python train.py --num_hidden_layers=14 --parallel_block=false --final_lr_fraction=0.0
Each number is 500 + 50 x the weight over its row's rms, rounded and kept within 0 to 999. Layers, rows and columns count from 0. Numbers have three digits each. The size before them is the row's rms in percent of the matrix's.

# layer 7 MLP gate, 832x320, rms 0.0946, rows 349-420, columns 192-255
103:616502496415473519533496475467476498411468525587545555584439447482516556509558471501522526494553458437421444466530453458483594516496501482479415463571644489492510430565408606477581494482483536
099:487506478619442477509448490433538575470451495545519433465491420454479517438532518445479460554498523459547456559510579518484565545465503407590525557439456565468532483583425527474474509498488520
098:519484515456477515538546542512483500485511651512490498470510523555521494426549538517550437475553445544486507496458556500448469436505563537473566514565447517570555450530446551570516429500430444
095:448414527522476577514502430452546429403418522561479491540413571565558568409428537447447532532566541578470439563406495485531556571544564567526469538545473469478472430444551535563472505438467448
099:516522519403538540491506503422524563490364548503470518481546579502552546403546402468470523554412518499538394460514558481519546576521460558474466488418521397472481496499472599494512506437418430
099:560457513530470496526533511464486473453586492487498585428517526509539516510551434445481467533445410487468564584513481556557423409501479484477502491563546474453463477526454515545402553421454412
090:499440397496446504549559475517496534448540544592468515504597475504523449559454559527447470511602495438568476443492538495517486550411438453462478493589464568473562549587495629506521443539457563
095:512465392497454512488467567507486490528452541505484442463565496483485510469459541455502506541504470469504548520471487543572548572514536518480491632475410434419508501454546481522473505476458457
100:496591447534535450470542567603465474546503484522500531409474534502527545464433481450475494486538512471525531463539477468388474557575443546481579498493501520503457534505499521575501531534556438
105:435525479528515498482446458451487560456575462468598505508472525463490523533461528466445512419536525505445606536535519554474589425456636479475564492557474451485460471421480406493487455487593695
092:456454563465414473562515449563528425478458559570487577467447424360553551558563552490497496548449488521505566533439545519469558484470487484423525473506520423498448571570481471471486545481429495
100:456494488554446511438551493462468442390525472470536512439516404490442579528520502525551495534415444555532488514440482581458486469565444479414504562466486494480471501486495524540543501557544569
097:485537509532437534570700492554465541466410395520548454511494529435490512516447456454579509576486543546510390569463502502525501432476453524559457485530472457458490465477448549488478496506448569
092:569512521500425491511555436434376507460621372458460550450601579485483438552412467409426476478511465498514466456535514533517493496531458436575519432469535483524525439498480504467505530497441533
104:499413528462499525419472485522427474450504393484570494440525473492437569626520566421553577406440518542432550448495511569513532519520537421466513520516542504458460438552546477541565507501517613
097:489464515477468486535485505499549525470483463452506625399407439508465458462462488421393484515495521508483444492428547495570479509525495484511420444479548335495467520534478462641506504478504532
097:463509589491540559491617445440597471538469490549557455532508524482501667509492508545474426402508629516462485415543591440529521488523493611511472417519509572464502517609503449461424449499491482
095:583346520506467546438619529459465392503457460443571468572444563583580478516481472552508483560481545482545518632532511438486429509498557412500532524490538501550452530530437462475488500465410488
097:446419482469470494486481523518590424544470542506438484456473480507486499514446478496502451488476490422484543543509468566499434455527415519489561521453382503512481496433538540414445597515518531
101:521547476445497512511563545423511465411444475507491535399523576528443416477470561566541505554467475521509474509549542503529550464567639432353450498461473548532489697426384458505538536447402532
102:570454554545469396501449491491499536547400478449576461483441436532533427577507521547459480444547475546495504497469488540487476563431495538515425532524458503486470422536536502517472464493505552
088:443659530522559554517411549527506555570527524537515514419501490542530527507472472482449544432431499504512543448599474528497535506491472457436572513508439507501463539547484535543446501535520533
099:552548559468533438525538496416513383527525473468567450383465440522497534479538498400400462570519516444467532506500533465505461530617546468513477465566504572447511554584503543477558555419495493
102:533477529443532454500511531460505459439582527502464523472465495417549503475605412506537471509545529591438487500540471419494481522516480477429408561476422581483530460513545604495593514458440563
106:506536426452458394461449398538370468603496478539474456617467426423556555437524537435512444577452552546566488564516605468450478495502610424564421447583436524569515430492432489467496412521436471
097:514449499571512464565508435430489513469580539467497575513470492514543511411459521519485498561461521531565454513575627451511521470483547497512415458517458434473435461513556456461542472526560496
101:536469488508467444470441479513507457498457451584480537400493472489484523527477493541502532621514467455504531523595538480615475457536479556439477534382506457529452481479378472526385576396516407
111:457511581529566513549458464543539525455488513623467516576481446451564463484575498467503550455590486541453584420480453550438492509559486409522417540402512465468490517547573540466498490507532502
094:450533556476509483547511361635551524485449557502510510581451482537539524404464567583576469509479636589498553432531401517485530485438442553476478524512479488490436478418470435549498459511441562
093:437448544454513495554553457472567427484489550496425549532473512454555451455527439507479519563471558505542486527466553476616438566575582555486548532497537475466537546491495436557509546524487519
096:455514535538462399474430453480496453497535491502491496416545498564406388532569416512464527418546543536513483500453462594448514477464493511469517483529437562589502465458498490478443494494532460
101:468489429568562458440496492586463508520557496539532495557442562454486516518533532420550396468548471508512543567533518479463512473523409523388511602494502552519582525511489440470531465453479559
095:385511573489434521567512550546472615467499420538470462442411515511505473548447565553538497512501429456513511504594543516564477592483547442473457422583472410456562461492502548611468514539521523
100:526455463566502510542522525468451513530568524566485566534509495450416567491577513640517367445612465577450486522442478437501569508479575445510514560502470468474583444539533519528500439537495493
096:463466482451538453562497568507451471541548476502483561560517488570455523417567498479510606442592535456485535462508430460546575486445517478487519542574479554414459523542525442476393533562519511
100:497502398498582535485477437549499503545561445448543546542530502433544479547514496466415461466523557514454461577471514527510448476424620412490498399547508504514458399442489433448561430601407493
103:516544559525532511476475431520505561525509463519523577516519499470435536478452494469474489584465490513449490418490503507403446489490492505416514414501497373463460556564485438524525511513476549
104:501527521462555518584409444571472496525575522485605484547408452519493586544487416475453478439495532506481535437449406432531462543432457452622481428457390512479517476483500462511485502617556555
098:484641544609555570513477553559497567532535506481499531446503568515508599501534475653533563479418492515537507489472441478446475464551462539460508520459477542451383493513505491482546530500497514
095:472479502562404486575507477518500462506503393478546578469544442507446451581484557470434455504656538548588508516628395519506569466552530507534464561498489487517507609506502476544377548528610590
099:507542506502435564441489438518546498430477522453455638420571569528494529590428424477514528552446462533546437443502491550473491466501519552403482368392596551575495471512428481494469484425463485
093:564525556417521571548535497451543387434553560466472526491417564511473616462426492422531532559442429516516462476477494422547416442427501511517545442541444535533521478392543544506481565494526595
099:591489437466442467551369471494509590551599467573487462431433524421492531535447542446454412520425492511528523525496477542513509496523511457449472580480549514487509496511514482588517545554505452
104:540447406570505476485474493501541483552470461514494489464403482526501459571511525422555516483540442563510544524476474486488534477577524467483491424509574498479561433494522519509553481511508502
092:496492476525492480463522547445487479415469485502529494547466474548477553384536500367454525481494614583507506453441482528524502498439498551447421563482475463478593452531404556581548466464550461
096:497558508561499501506451566483440443441534444554481488627482550568564423635469526526538481443509554569574616443540582545551539511482487498486561488500471517499546494537494384497451460526499469
104:444577543578567526443537431469383473539480462552458604507500518579495536490532588504549473522554527557513517369512611588593502480501514463521605545454456475491534348497483526539414495594502436
103:594457533495402484481426479491424504431525377478510502401598531460435496503594410442543508544497571493547504503473537536602483593463498540556544541522522540614413515422532462482509541541577477
092:593545510445569501536512495441538532489586522539481451448516554464556535461442427503432466546500506522522455553528447579525509518466476584558446494559468493486469586512497439382459546455633558
100:495534432453491486496450524500582465575506540552560534528427509497488504485418507542515528611483558489443541435503533397354453502538532543563559509466544415589485555484366586571454473485505464
093:568446502558487390500531507514438449402492426466539458469484579491571439563497485581452452524502519565566482539474491502540518546543537587517643451500508535492451499549546615414454584517528523
103:476436522572480498456457495502424466534474559583517535494433522454417543464465440551556379497502576540580499501545536474496467516526513486575503478508494573489607570492586449465449430572493522
098:516596480520468521402416567532492564532503513508500468475484406466509552500474567509416454514571421508454441434519376462409453491498487523453428502519562465590504499460494435497496464461435485
099:441420517525468556442483445354526532552466572479439488551483488487425508569478446503549479531513448549592579605445444459514403515419488506535514528489522536502572561523502463584472579551500465
099:476525402361594593484512455536538480523453530522445445507472618515561548517609524449432492606455531555436473529451414436600567489469488524578436439588486515487507464554491458476408490482546497
099:498406449426407510565534451499443496477494531532536522452565520554483482543474447532468437542396508561523536494566535477555503441508543436459535527518532513493497418542475516446523512467456523
104:506535474472446548549520573534580581441521566435504476439537465543522413472527572469413558465508549562538382588433552427490437466508587497498507502473513522502374485462499463552433533523532460
101:452492428526536455500563568492475390574445536550388526503578616465470457497378526484546509617553511524530513520508501609590554513495503470446468566541520543568500539494546461529465490472514557
099:474497537467518630468477485545458526470479498551553524448623421513423561500550496461437545538548537511589488492490484467598504478475579578539518498447532444470547380520548421564459398503601428
100:424507623429580463576519455500543469439435543548450512455542600604542556503533459500411450533499443452541531522499500511442482541507495404548418521446528483588572537479588508538499555451504537
100:552474545448602466511432476513432467423634531449536431494491525484456487530386473491462454437482447560486456482704474428506535487451484508479518454565548542476506510621554493479569545548453470
100:427447593489485472368518449552482538394537525505606616503475514540459469496453447459515489479501552519499517543555451408564417601444564546597460482512399560435532601596549504570501442441506407
099:502570551384549418545471559551504445492567445539458424451544542510409552504582480428493520427511547442555405461536517435623494445617472481466576544491431593574532503588431567572482445478476518
097:513533583547546560474420513475548571551375481465399447422485615480420541578410519517461610510591573542492443578444578531558511441538593546490426514476539490523494433531521481480492553498570427
103:490487504512503590440595426499440409505534554515481504543445462465515557562531489456480486462480437592522562559506563496442467539556452553459516508550489402483567478549367553566498520473492505
101:490510476466448513510414516501442369508553508471462559453396552612565528490543549535445484569566457512509628516550497396507524489442424385474500570489519460444508452511502500568443572488434547
104:530535490475506452532477517437522455508483504432503520492456543490581497596456519517522523487533558477447473498444526512455451511567502477431519385489557511523602510486563591495421455538487576
100:511441463542462517441572565529515540542460500460560546545454508442475522533571484520465566488489530585460453615531517495516460453429485509510432461436557453409499488485547490579406600512485505
092:550537482609499573513480469484436422563558530452512547476570485448499455577523492475458475533472457539479504479502457526573521531573553534484420588595496574527596532499582531486516558406557407
102:505465515510604474536582489509431404406471452459557480456530533532597497528514528500484481466480488484485530532545532509581563473504496478406545558432539514572503571470461418488483545557517510
100:545393537474503492539515415557519424560460482540543508534537531501518483504469432454590488546579448662463557489472470480490476490435540520546491594574660481540548517487428505456409478491468517
100:570434488467606511439500437539476474495452468453557427468565520476412527508568493437555581500500476528479463521555515445561553511420497514414482503519453514545492565468497412525503514485501464
# layer 7 MLP up, 832x320, rms 0.0977, rows 349-419, columns 192-255
099:548519573519553575551369554577475553404536488504483525468523513484429547469492442523532555523450410537486498479459485526539544482427428616499418437546524406486551489431506463543524490490587434
102:427463607497543566478489455424477377536446477527566505473435524468517508387562462501474533511569502401457500580512513556451453501539536434483406512507486476464460493532535510478443578548554452
101:560432509539530406480564534527515557578458478559619365489440537432586598515470524514471516480539558490531489483497480492549563545524511489574452529478539608473490531494489492513438492551532456
096:632506538510436435379538475508525591503533480489551545418603444496491471475550517497554566472464470534520510544456469559499511456546361429485497510436441495481593424437552492483521488450532469
099:507429468506545381504468550470478520606511582542461466485531511430538473476565593470478523560455466452576347526590506493534483481536478470403525474397512413541538484520503563575581502481530381
100:520583545485508564464556484566492480462436450592533459565456465491479514532463516547457467509609506569361504493523509493583552476479480566506468484553504458563664492461511509442438486540516509
099:521509569490486585524507640507484480512492466539459415464564534544491567479466483547576462524420500458496532478563593536554479490478571533473567410468545487464503533443502500481505476519458433
099:606504465481440442478454542498511479466488527504505537481541503436546505523408452407474510534517442510514623483463520492428464501459559476463459532508476511533455513539498427515478463496493573
101:559436442524508513536511487415547519504476540506449491451492438515523449654485542533517531430499589492520423557503446493499499464488490571518471436453429536581473513575493524536486473466575547
104:459466472403440466467445386471521468498573501479416513508511416428509405416374513441538473353576587459489493520511508610515485513511562443457502411475510496497562480505509539455495514465439469
094:448483466489505445506497489382473533497494484440490493535455528400561613403483475483317525541490559432414532513494418581523509428512519454458533471493526497442552429524422422432515499571533459
099:394486466453523625496466515452421448453592510504543593552571515416447472493491467392504519521439376521414513397503519435579562491500488517411459504536467602539532470506491458521467553374445437
095:468526549546457521418472489510482543532471468585547466518459433524515540438452517510532536338509569546497529500548468468444499612562542528535448505547446440519550471431433475502571548524372553
092:461523500507473497557392471544456518479545492478470499473442558452614550519428437493464509471578589465468509476495568531485555497606551474535417474510475524494473446422586569529496531516528604
104:574560551520566533577603523394581600559562472402427545498470498432514515517595543441585476516499579494511513496457434473561448474549510572480482466506579558459489518596426542498432427517417503
096:575436466454483532519483484490558590482510527479483556531537584503537505515448500490522439454541499534507530498554432522449468574568472467513457504489533455509501522430571571496517495484516463
091:496545545519390426489434476499483568532510480446492461441556526516446440569531513535513482564484538526518493509436517535523487504437542442459458540473484479529480531394565594527512394515569454
093:477530477516627481563481474569541474447496446500533446483500454568471505504562553497562527552508525460436558493488598470568546489422480415549385518525571594546510381541392508439517543535563528
096:451463447509558539504480538611521560464469535561555540544480524489584561529394446560513450455492479439513564493529467509515555519477514524422552547543465509456525578543532567543568523540519501
097:387610532481513411524517419554512532513565447493590490408449509492479537389546542498503419513483560483508529542553541511492535530472500487430504406458423566526468442448575507536413542561532444
111:565459465485463487551463492418525549514388521455497522538472421540588488576519557505550391458594457419437553492471511465519539552455470393523523587637478561467472453491460567491527501553430471
091:535499619590484530561471518503503503557476537520528453526513500668515563513528504566381442451553489565454521457478600572549497527463515563551546484463460560515517538560555460544455549506552524
096:628394525532378585423547484517500507536492521508458509520547550538453491464491507502509445499516517492504460436468406485453596517549486446477494509552512449484477524459435473459517441572533468
100:502574487507425472550562546562471408468511420525444561501480505448550451499454450512507542481492502523485509492479480521547480568405513459412531540464418399455432461529565523553478463525570551
102:557607406494518514539458518499466583615515540594492534538544505472506458501542460480627557537506472544470492571448505515532530449396361469489490533530478559525512509558508481464427537517587494
092:446507485458474545504516465439474509456515581388503472474449485477539423456502409459502471424413511445488479490395521503511491468533475552451525511541500440490400500380539592508517496477495496
121:416448559511399438467561559465561490506484582470551519481480424539520491439496562498483489543425499511517537527502478480451507412537498470515462530441575463475502468509564500556470542442563423
109:536546571544553500510607497517495524468434525465595546527547521526454493470476448499500424555532538505558449528398574427558473470523531490450503494571500441499423514499551530530551544600464548
098:441444451444474558520670518519570498519519629503412503561469472493489537603623502480418480524508519602577532578518420581444478486422412500442470498529512482590482519554479426533471512555465494
098:549472541484478479435572511493473561475465361539588416483434528386504576475465500425455444574476491480593492618471470505543395503532475444500497435467519469555505491499464504382427566555528574
096:498455550527520555475440523472495547394543568493550471456514549627508535406483512607510503598485539499538531522443553516522408510401449519490467524552493455409555530483496432518455525591512507
105:519407564536471568567401481494493374470418468498533474498546514485484451504449463438466541479488551466491454542546423443465484465560524485461453505477525520613555500522602494534433511465397449
096:611627435516499417421460519482468523466570443498459577481663496474430458512523501457525463520484598487470483530507503536541505543435499505415466426515550538490523423526570482440564509497534557
099:493555462576476444551600500532389492528455414468498454417454511584491479478525508602480531544389546468435409471502482419518429517537439434475482414582534528507588608395476499363507598501437543
096:473486495497524482470416528478417513584539499517373518558522448495553419538447542463508490529549508503606458551442499497520548444525443415515608521490418488530557471496500473517571451423542542
100:531469493478496487548496413580500441429440505537416576478518480534541452559537517550518598503547450510397389446577426579516491522500508511432525459403518565542465464482430597511542432549558444
106:471481535633421456507556519555528523578533521524462489601495550555545541533484473561461490583482431570614386625483525509510521599479480479463460504529563487455505505532485494556456382469439593
096:441605575442430544510449561458476532490498544515457514458536458470528465418490487540409490573559499473453569564483545522493438442577422483430529552403445490445384492541522445530458462556524475
102:482564466499447552446495479525527470476478527541516510527411404477420478546538461480496490561491464459512462579527485563448477489481625536538490493551533491480453477521475429498440545489508445
102:552397549476518516538604439522457433455485441463510514458442476566554487473609553516512570495532559513587463470425547569497415527504469596415463461500453549471518572512485532441533530512506538
099:498498582579472467422478522531484458626467466539453495520621546421438545510436470482415564472526512500478581486430538546495464527464447479534606543462551443584507455403553500426527503572554566
100:515549452500514485495539546575503509502477523467454513475494491614514477466433406469529497500491463482497594499491471504462482454458421427463432541537582461534435511532521520562454557560518434
099:426489485537467532562441514308393506506516502452493526514569528455448503422488495480443462510477476442493542500467500494537602428427469484481479614487546508522650505525413490463450504429567519
100:463418534485497386546619576529516425471465463530499478520531486446448577511555474472533406531541551467490475435430514452473563464576421466483462547462462539483518511575444560515537478451518478
098:497490505429428493526509568550557449503441522533469438555570477522541479524409471500472547567455648517431481588470450495513504524528459430375488555576489444502524548434492465449562493554428546
095:561420550523526512474477580462564543480526474463480548530488488502596565520487420447524597500467503490572541579460448497409557450603507486516476505460560498509536483490474532478524428474536461
098:436500604470353472477557523464534577491451475515557548438579498531472404473482512523604507535468490529468518451484442361456518522489522497553503512590539487516515495495471484422448396456553444
095:436440503530533406511535501526505504476456534553478530469465475548513466431444389515575513544502522497456565474461504462574533475501469507515568521520359470519595461460485470474547508467509542
092:534490556515562486508485495533529494519553541583402472559590554434483474469511565526444412451518516494429456424553458490534520570441439562502428522500497459463502489510509499458520463491460573
102:528594486445552501587427552434522567538473552475450533583518552530502563424576513538513562512555499513511442460356516503378510402479435438510485599538579404544550631440560505503533548522638489
095:515631498447585486586457521525522559453508475549468525513479538497417539488544529531504532434503510499558464549445520530489492554451596591560583505405506472445541590449502434507474555586507497
098:536528423555465529535489554498543470529522485503436502540516481559502484569550392475504454481517594490531432500481512431506453444502422445530510535501543491488403580444476477451446497481473480
094:500489416587508475459538530510460451494496469453480559441489501487477542449522537496467412544538503468412510569418521492510413540485494525520521498363536446430563514444528474388595480405466563
097:554514467507520451584467406527528491569457510606566475458460471429574471596516438537497492527500419498583443577511579540490429506452456477521465441503503448468503448457507481468510524583507421
099:538547541571577542505567537471517527502528417555494598505607456471527572498519560522508425562529565469570547555517480450526460446438531437514513382496485456517476508544563582560593505539539505
095:479483528514597545505460595578535604562492436478517529541498481512529425550519454546526474541513544545455451496561519508588462496447523570486511520482498476436501482503618503487370468492492445
102:502454442629551506519543608465465493462510601538513549458515412515536460464442471533555524531461567508535481595501482503515553468482584526525494540527569549486683457568528536574524442483596494
100:500420467499539538554473448482522491642551496520537511522459513517464308429535575602561587491503476476526517494552470414526469434524537455489428494449477543467497546504531471454501524500442424
095:503455489426435507571511492490474566516489443465431495561529473553515501580492442528534509494477479486488530512516537546445511567467475469554470463491504502447519526451564489509506455487445481
094:502512497477459546567487405442566418441524545468557577568495588456517387519554570477422546505631464506508563546497464487454556507522491444499587472512453442537566531537513464432522511405498482
097:570531558509539560406536550469648483484432606408472539564549492444491400474579424440425518460501432522596490523509445443451475546581504487498505521451420506474452469617589589486514475454543523
109:444527475547560414459584539542487550571461506435550553443619486468463435427470597493502563482474542578474467544516441547525507554492563483598568519386536480497531639514519483510465551426465412
095:407485495491561442535525469441484586587480515435476444532599426514479527442514539496530490527538371461457567502494514440573530522475533469447497445577460534470453510620439581517495591526554510
098:407508595525392502509385496420489450462530414502479525528483496503440426450457441566363555488511482525501452468543545492509481482504448426440431598451447515564483554496476542535575556566545645
108:537523555530482418439485512487477495452511541495626548444516442450519461578519481437532541445434439428492487600492473625532525522494479498534511423465424500449494491488524488503471429519453421
104:503615475398512558551495509541457458478463533525477500527500528549505500490559493479539539565467432488428532470554466519531594500441390408474411566488452463527496534537502497508623549470479450
102:489477470406568646556494608504484490508539418442548481564520533486512470449543554502435537552503462594454495484519496480442467487570555498594364350489565441516450473434573447428512560537480458
102:469510495523484517529578520451469509549451540452354476445528570530461469587524504560489533376513501396392501489425495431592508444519599482596557460582533418541486496419552549550477566488492511
092:505517521439440583459560540538498608519452586570478576559487545493406470541514495572523534512538513542542497598553503584408473455519538493529543490472483470563520469533528451544510452490537544
102:486419470503548431551534456458461446407505503463510589465434498500598456421494509556523481462467453502477532517560441525535490505443471496488503509472511501607470516561476434508473548468486423
096:485451543500456527408519470529523501522438483479463573539478541541473515527572430481465465494495422518532563426411534475439493519533490579408530524545496535592490544478627614502390479564515531
# layer 7 MLP down (transposed), 832x320, rms 0.0882, rows 349-419, columns 192-255
099:480474571515513593528443465421536451503460489480526497472589530544523443545522512468485475607455453546461459481463500484449503481551509470528373547553442439600510574511491534520556496543521486
104:502555472482505471504468471444436533497492505531533432466492400477539448410566524449477428460525453431497401595545496436499479467484494483506577556506521612451531554532485570481469532474468538
102:478543574561488552455440455587434491455569529481530483487474601431628525499489464561566487507561580556514615433488442468471457425453548518491568567512553425510417442472441429506475444574437468
098:501491538513457493609478521559533506459538511566479447464518425447500539555403517563497445522584573478478572438535504569547477482484428567502461531533521451505422531581488501454422583528523572
099:523528433382455415597503525452494446525555490521456517541518452440497521555511575527487484460513435511489471488423495464510520478512519419461503463476556488475539475470453505490519476388427444
102:515438431476560484523421561569542463545520425490561606542443488519514499503561431458482529563466561494524553522468531427583448518433475488568516481437554545462428480464480545438587470451597547
099:461561613488548593577598585537507429551396424450524497477555466473539505538485568438449507604550569601519594543409513482487518446467506547493492559470440538398403529475505560496475448519604492
100:529445480497473580484551484498484417495571580464499462551497558549506499523469577478576490483587543562542531530516439491554520495528538437422520394399499510555472573528438503464515521483515520
098:491423542498471452483488597527442473552405532509457544482538408598460442507442488442487478534463450566492484552429501448430456501554555440580542464542374516468441461557501485522541527439522509
103:464523505535539481562481453442475585595504465489489451490509375445499562429483467538561524523517532501563507537498475491447522486367518491396488437408421558498475468519519428479552435522435457
096:422509629516452500532548467517538495508503515524594546478506489496500501414550589478492567470462545598524530448517468503456490406608506548599489544470434535517457541438518544416492453469456557
101:564465556524498542507475545435355518495552483488538539495515510497517392507440505561387520513558565486474526458575487470439389497493574470518527519506558528513551500435523492562510520504424525
093:459576508432503491569574595484585543506405492578531587545514516460533416492451582441484551532498529563499550635486455493436525444502536471601508562538502586516499487406452533548463489545590503
088:496540431487473483461541543532431473552458511491485560508468475484514587460514419460433557567558506470513568484490491515431452507525531517474480531537441478495443527495539528497472498486562558
107:557461518469502528464512513563472462554539531465361469463495449494389531433439464512427504495518389563492594502522516461526557564484536504503510460512568434458472507511568492592481531574523388
096:487526475460524431477511569455523581484469495457560475485494516527367523428436557486527480579441441473577480485508562591551528551572548475587475493497394501593572467517612533493523497491497562
091:442482511500480580555546530557551470538526539525473522486520434520495470399520480543502386418529479545432461483457484522561444500534443501592509499478524593490526496444553501587462485565470565
094:504546494480529567579578552552428527553577533462458543493450461538439548455478417553491480584513510512596485514520496453487551539622492429579499509524538483481538425532530470497478469399487547
095:572517554524598471471455510457442496434529507528487471459442446561455561494495556518440486530583441460544453513460534517450561473459528439520486520426499533516564565473392528490432466427538516
100:395419495481493453487517450438626515474467555552562587499578514516508432446565565449528453471511531525535509543578526458421507467556468506475492511555615465508507533464508551500460467464524591
105:586507525613475450403473504452496497486468507448481437560467504515434431410461436456446500506529493445512426500414498526552549508504502396493521507497449495447475424500519525578554522441409470
097:505419461556532464527577491462536474481517523538478481452438440502475467538559452465518494483490428419528392521490422513531365528524527545367489461442489491475536391467495488663522579494523502
096:499487450408437513467460550526472502511529432367513517496510463448494468443493517469464507527514458444456624410494453518405512458415577467382468428443509536446482532431435473478583552577509496
102:454523472508528451566447538476528501488531474548439510427500492583491468481508372514567495479478487582473520481419473491473570590503380586535543519472443522533486561468433502529532518458446568
099:528408557474414485496513656434525495460484505572521468414544520464495515419537589485517486504406616485441498492486590469436493561468509541425515445400518559565466498411448509460510471508515440
098:552410504514579509505569502469469552567543418547462452512524520538516531516484517545481561487460567465541418539489525517527553512496516495479462448483452515374529575480431547545421486534476540
115:493400505492470549520496516513547470490553556434552518489549457470552499437526498555405486590553508531569445574476470566400509503446497516547527375491550455540497502453462532527466457447410372
101:530471489555522535540454485452476499407536455587515490466518552485416466422438516497461549531463538534445501509451565526541514503537523521398509537515495443586537518531521517528569510478463491
099:469615483600473570531525494491631480504393568513478556564505505506539568491498549487514563472559472525459578487502593572558519460463560542503440522442377455567478535474537512521441496611376565
097:530555465529434389534528489512509552595532504540548503525551501589551414487522479573518490440486538569481402384465526511402475501462509520503525497463564534509569420524575518552500562389445515
098:500481446433441567545526489503554545528519480462585391456468399560488361507441452548427543524508502429534416509499466425487504442525469417460515528392526496558459471521545511450520508478588420
095:552543464431503538467487548555506522415504496565462554550482489497494475568499525507441526533470457510555478424596498509557416526488438541528573518455479499523606485436554539551513493465491482
093:552438640583456479463457441505471485520546482518560469472604499469503461484531518545435393418526545556487531517486476457540482518448421483466428508566424545374463462503494513449512464603513419
101:516490504506506524498453496496545430446411499494507499484485494569409439450454506457534516583439452445556561556522511453494467562526570481527512517466482474586548638497574552456472530487499507
096:512475489487464513569558403483503478523520561527485549474614549509520516510550531520503461597461600518509497466514532438369527379544457422507504581531487560462484570518565480465435500455487420
100:577455462472473549442587482526588469433451538528534519504540448457565492594421467541561562435406498428508479538543523596525461444470502463427511462489510458495494486533442578521458344509421465
106:523500626522506466435432438535529532532491454537501512453452478465473491440526515473564510516528521553537442530499438526481587491488569428508493587519495475438459532475419519508466527488510382
101:532495466560458494605543538493542544443452519452515545601458552517529433593545461462396490536445456482521514574534549534485475444602544442494502545494462533434501498533431497408543396503446524
104:504507552418465456421510525519534505481374458573515470529412487415553531487530476565454574431503531433498537436474505540440443465497564497524456518532531404445490528546560472434491532375498430
102:425417555415429504477576535568504498504486493473465594535472531460549413543543503503447497479501462541597563495445483471547477458448516457529448461492444431429509567444491406516486524567460478
102:568471444421498425500420489486495450509533428550511566555518434505462554454451401551417474540526506457565538472516505454494561459371492427510511463491451497480594507421459536535500656523511529
101:467545481468447514494583516473572446478563569542536520483353477524544569467439465533471430517479483476435489438480481457561500541539552544472548567500460533531532542518517534507527488400485561
103:560487468511553527553470514507557514420449519596510557487447567579455435537390561510501501423477405603490500514455460485530488492424616474548479530406510450524489504488474467500510535514441496
098:472532452569507493472431471583398588573527495539498476484430462513571461482475490460465470487439541524569527499557478465463464508463583582518522480539535528453576417436531492487495489540393499
099:584478516452407551558484541471505535504523487574521450517518495435544515552437487472556516569591474452508571600518454463559442534487484517429544482459555532482492532589461497518465542528519482
094:416493523627504513462457560569458470460462436568508463438507561495437533465441508542513466453511467444556482460475534600574474505499449478453540569557458480569510522540534483492430537506414476
099:517527515460311480527606486453554500466408485474505624526464471620489478515568505530553439442505442543440546521525493508480557433513571451486496536512488461479492484438584445400478506564554506
101:584456527468474493577473466460406499531473447427544426510482484543522586446505451488490568567479487514465453500371514435519544438447557534487603425558388575553547451482482550514478377469532551
095:545474530522609449472509555408517511447418542457437516518462475538445495514600491493445507507520538534529459530496514539514542472520664411451493487561564475587493531412465470508487503494496492
093:496482486509480464523502486513510341493537518530542547481555449472386540411497548424410524564620536454466497491448572528521503545413500572521483492491542487525524446425472462531469366542573443
086:482519465577529530481533510415493547453494583563545518472496436488396589537494526530525527557492468460452492446547567548425489435505480472475507483431451596520475552553541537456433561466513401
097:389465436489464479525533598568474495473551513557508557433440482444537656480445508592404521461513566539457483500442444472443487529468551543494457574471469488473547555447524566503576524505458450
102:465453532477470468489579570433496455530428499524422474576504511482592467455619548468533519539454459422574570512504536416454557369537620518510530493486470493475479471474555562486480510417523540
095:501492530493485526501456469566554528550512548388422459570518546569432464618492541414537476473510484561497591486499479535450491563516454485456460491514587511499544497527499418483518528474494511
103:417492484476572518467519468487465542551474469526503497492499599498472467556490500503484486473569511485411540405484537414548573488477552518470470510438486455418516463518548538650517501525473496
100:504540460516536502601372428542454575434411416552488602538432507475477445507512412489471599424513493466482441490527453525485479478471466526482436541460530435516513415506436527555474567539419585
098:550409481460346430544508580500509514482522430577472477487575489504470497449495556498387472476461515437539430506498465550576479501473550538525519525532595430524473504584505557519459459501419476
104:565442489419475513458532544494485537522457467453501568409465521516509524498507567472535555483477476399471533528505502450518488578567586585502451505513465427395446422506452479462513500560647534
099:523517519469474513469512430421563554503504522489468513459535543421575573495523427513461518466552470427480513539491547525450487386559548549493506471531375517463538453434488491551527370581448560
097:438519553555456465497596550510469473458549543534566421554517431479555532560523549547536525403451501544532398549565423489469504497528549555583474546480568448461509576351484521542566481470477445
100:481500480532423514522499533474480521453532575475494482439522553495477485498426459449452483506573505613531467471456509447524484430462482406555570473493560567483577460520559481412489505503386475
105:559515518559570482500482535513415563496449460504518608488458575509424514510466543448448517482445545561450375541528534497519480420581486471520615461491446490480515515464554473597474495527507454
098:467437462555417544557493510480470515452464525475538517555515503453397481545518534534532480603563399448618521485475540550540416469451465465505499507528519460532521457422450480529447505508532538
096:386472453454521477503564499543511474525533557418482540506534459464587408513546477424540467541560493459553567443529444477524567433487529449469535489503392479531436503455415543507473571457409388
108:499470533463593536443519469499449543459447514542450493457505513437502479450501432555547498492408380479542556522477550512545548463507491490534491538459544408566455507510443591561456523544456556
103:500560469556541443448479517589503401473523571508494478578457459508500487510495416489516566588434502522455583414527499570500497546484485501461570488522428481558446525484536502552571554514541566
106:448508461403487603594469446547534502531508509475493438576473491539455445512476485419431504569511527526485586500544506498557473388451532475475420497519486562464450488533413554527506597524568506
101:520519476537459482395539507527459499464559532399460526525533568408446507496429465477413513549540459483523419573427449464527478416534475562423454488469507478531550449513436510541454538496532493
088:568513503679456447508462413513433526431607558577499507374481450537571617528474499444427417558442569551491475455424497510548521421530459534475405544485415533515521480443522533450451608561552429
105:495432453466371516400535523531505491498493463510533483486450463511595482477479486458534492500501504433492448540517433412507526475582552515495486512449519503471562549619536603500516441484449560
096:544443536544453522448516511536574481527443549437409494549537483528495438607460472489426547445581370431466484471525517388532529477483549484506482445553539351494532522476514414558507371564457579